Part of a small language model's weights.
Size: 12 layers, width 192, 6 heads of 32, MLP 768 tanh GELU, 5.83M parameters.
Architecture: LayerNorm before each block, learned positions, tied embeddings.
Training: a variant of Adam for these matrices, 109M tokens.
Each number is 200 + 40 x the weight over its row's rms, rounded and kept within 0 to 999. Layers, rows and columns count from 0. The size before them is the row's rms in percent of the matrix's.

# layer 6 MLP up, 768x192, rms 0.0943, rows 166-173, columns 0-95
086,223,225,227,187,210,250,162,224,204,281,248,227,163,247,228,223,233,140,139,188,233,91,216,152,234,173,165,177,57,203,219,185,133,247,154,255,203,134,242,167,229,151,142,151,153,174,185,185,331,247,191,137,189,211,222,167,160,220,157,222,200,216,171,142,198,232,239,181,240,204,231,197,170,192,162,246,266,219,219,216,218,198,182,222,153,140,192,235,168,176,239,232,237,187,241,213
091,163,216,184,147,211,183,223,229,135,237,188,243,78,153,206,202,197,163,192,231,224,239,157,133,143,232,241,176,187,182,139,176,204,213,220,205,213,280,201,267,163,188,171,234,189,238,163,207,177,269,182,205,244,150,239,131,202,186,141,223,233,202,157,193,176,300,232,138,218,216,184,130,187,204,297,263,180,179,192,179,218,214,123,200,169,245,153,194,195,229,247,267,153,176,233,90
085,152,182,165,150,247,217,197,232,169,198,196,210,178,159,155,157,240,184,204,237,261,166,185,189,192,250,191,236,276,198,247,236,243,188,212,264,226,241,219,216,176,266,179,165,145,176,224,146,247,203,215,190,175,209,207,126,274,166,235,160,186,285,184,244,244,217,204,184,146,288,198,214,234,190,256,253,214,133,163,179,197,117,138,198,105,224,173,273,131,194,259,171,198,197,250,159
100,105,224,266,178,243,196,265,242,309,191,346,239,257,194,191,239,257,136,156,180,185,175,138,154,237,247,206,182,128,165,239,224,169,263,179,227,230,222,169,165,135,198,163,200,176,196,159,235,199,176,207,195,153,218,176,140,204,165,192,185,198,166,209,149,184,163,210,187,205,186,225,139,221,159,181,229,194,270,187,218,195,150,208,264,211,125,157,214,205,222,200,228,221,235,174,143
113,170,178,232,153,178,225,262,125,171,203,202,237,126,190,190,210,177,164,230,122,235,152,241,172,140,213,183,225,225,241,210,231,163,214,151,142,139,277,254,218,240,176,211,198,150,199,222,214,243,178,151,178,138,254,164,128,215,313,203,216,203,202,238,192,287,263,167,207,174,237,211,188,161,228,237,232,210,169,207,243,275,189,179,196,120,250,163,233,219,171,227,190,144,184,240,199
099,151,279,239,201,242,268,180,235,233,130,184,184,166,175,168,189,230,239,199,185,255,197,182,229,256,154,200,250,220,152,243,260,166,221,170,155,252,181,196,223,237,222,132,164,264,197,236,117,219,111,266,180,140,252,209,193,168,249,208,226,152,191,235,162,216,158,93,201,212,218,257,242,217,141,145,270,215,235,208,188,193,212,210,142,116,149,196,247,216,278,259,120,212,142,230,222
094,239,207,188,199,196,192,170,220,191,207,235,245,175,150,211,192,204,164,163,229,206,200,207,137,168,160,201,234,160,229,134,185,181,267,188,230,151,237,234,229,186,182,192,178,275,225,130,211,256,253,287,177,227,162,160,134,225,154,307,180,223,162,165,197,164,275,144,117,162,163,240,141,180,226,209,215,169,210,212,198,212,208,219,205,210,173,153,222,212,242,222,213,231,186,197,195
075,196,162,217,209,286,198,199,137,232,226,212,228,142,217,235,233,277,105,183,219,187,151,186,212,234,177,284,148,123,183,109,273,199,265,147,216,219,166,199,273,128,221,180,201,143,164,216,261,286,200,224,194,152,140,174,194,175,296,177,197,147,206,258,212,184,230,210,170,200,267,175,175,284,160,239,246,156,254,156,220,180,181,191,127,131,196,193,229,227,218,191,189,149,165,118,278
# layer 6 MLP down (transposed), 768x192, rms 0.0807, rows 166-172, columns 0-95
080,218,141,186,236,154,123,251,247,252,174,220,157,180,227,217,185,214,199,217,188,172,148,194,209,154,283,218,174,222,216,126,210,241,191,186,241,165,135,150,189,138,155,194,198,187,198,236,190,133,239,209,205,235,124,151,211,198,207,247,215,205,236,170,277,216,193,195,258,180,201,191,204,204,205,259,211,228,263,172,237,175,245,217,220,181,178,165,217,189,122,219,151,162,238,162,181
091,213,143,246,207,211,222,210,144,193,145,164,72,164,171,231,168,197,173,257,142,134,179,223,218,209,224,153,283,189,189,213,213,149,159,149,192,191,180,184,271,255,189,205,200,224,180,239,156,217,178,216,234,116,213,176,257,199,222,207,225,213,238,222,171,165,189,211,191,162,203,269,122,181,255,151,192,225,199,165,202,205,154,282,145,177,196,200,175,199,171,177,205,223,212,178,274
087,230,171,211,139,173,222,180,212,229,268,187,149,227,237,225,241,168,178,163,116,109,216,259,179,167,217,181,186,138,202,238,169,167,239,226,236,229,217,213,266,253,210,181,274,225,228,234,242,210,217,209,225,221,183,143,203,206,281,139,211,194,203,228,114,200,139,244,171,194,194,244,238,195,250,138,120,161,225,194,149,199,210,176,160,274,189,190,198,183,201,229,239,147,201,176,161
100,191,203,198,190,215,183,186,146,166,208,139,217,140,193,186,210,222,285,186,209,200,212,201,224,142,148,144,170,277,191,241,210,157,155,160,182,182,191,217,179,219,133,204,251,217,121,234,161,169,203,226,215,197,188,180,186,218,229,142,190,190,252,250,242,164,209,216,252,233,240,199,191,163,272,195,269,190,207,241,227,203,191,223,159,148,196,161,156,181,166,285,271,185,159,194,147
116,194,238,247,196,148,151,268,161,213,174,222,207,166,194,179,274,238,217,245,186,228,188,178,184,176,236,214,204,244,172,239,216,138,190,166,174,276,210,199,184,254,124,181,178,211,177,222,148,187,302,143,219,243,171,205,226,160,242,171,248,201,190,118,210,172,191,136,151,223,185,210,286,281,225,158,217,226,175,229,164,150,199,295,215,202,218,138,230,152,204,235,215,215,210,154,201
098,165,219,204,224,201,178,163,133,205,154,167,228,165,194,173,213,185,270,194,149,152,238,83,272,280,235,156,236,217,188,212,275,187,167,183,208,149,223,199,206,219,178,238,197,125,199,245,120,228,208,165,229,223,182,214,200,197,262,203,211,223,247,233,177,205,186,217,227,222,147,257,229,185,195,198,165,210,224,188,213,202,182,197,195,243,214,195,201,293,110,151,197,167,229,234,122
098,183,211,229,192,209,179,195,159,189,132,196,197,190,172,167,154,204,166,192,153,288,223,235,217,213,165,260,229,176,213,283,157,173,194,229,208,235,251,157,217,178,177,169,206,222,153,228,220,146,153,223,243,185,209,166,215,186,275,148,141,264,252,134,206,238,229,151,218,122,198,229,207,242,83,232,166,250,204,159,235,144,215,205,230,160,213,252,153,162,178,223,152,165,244,276,180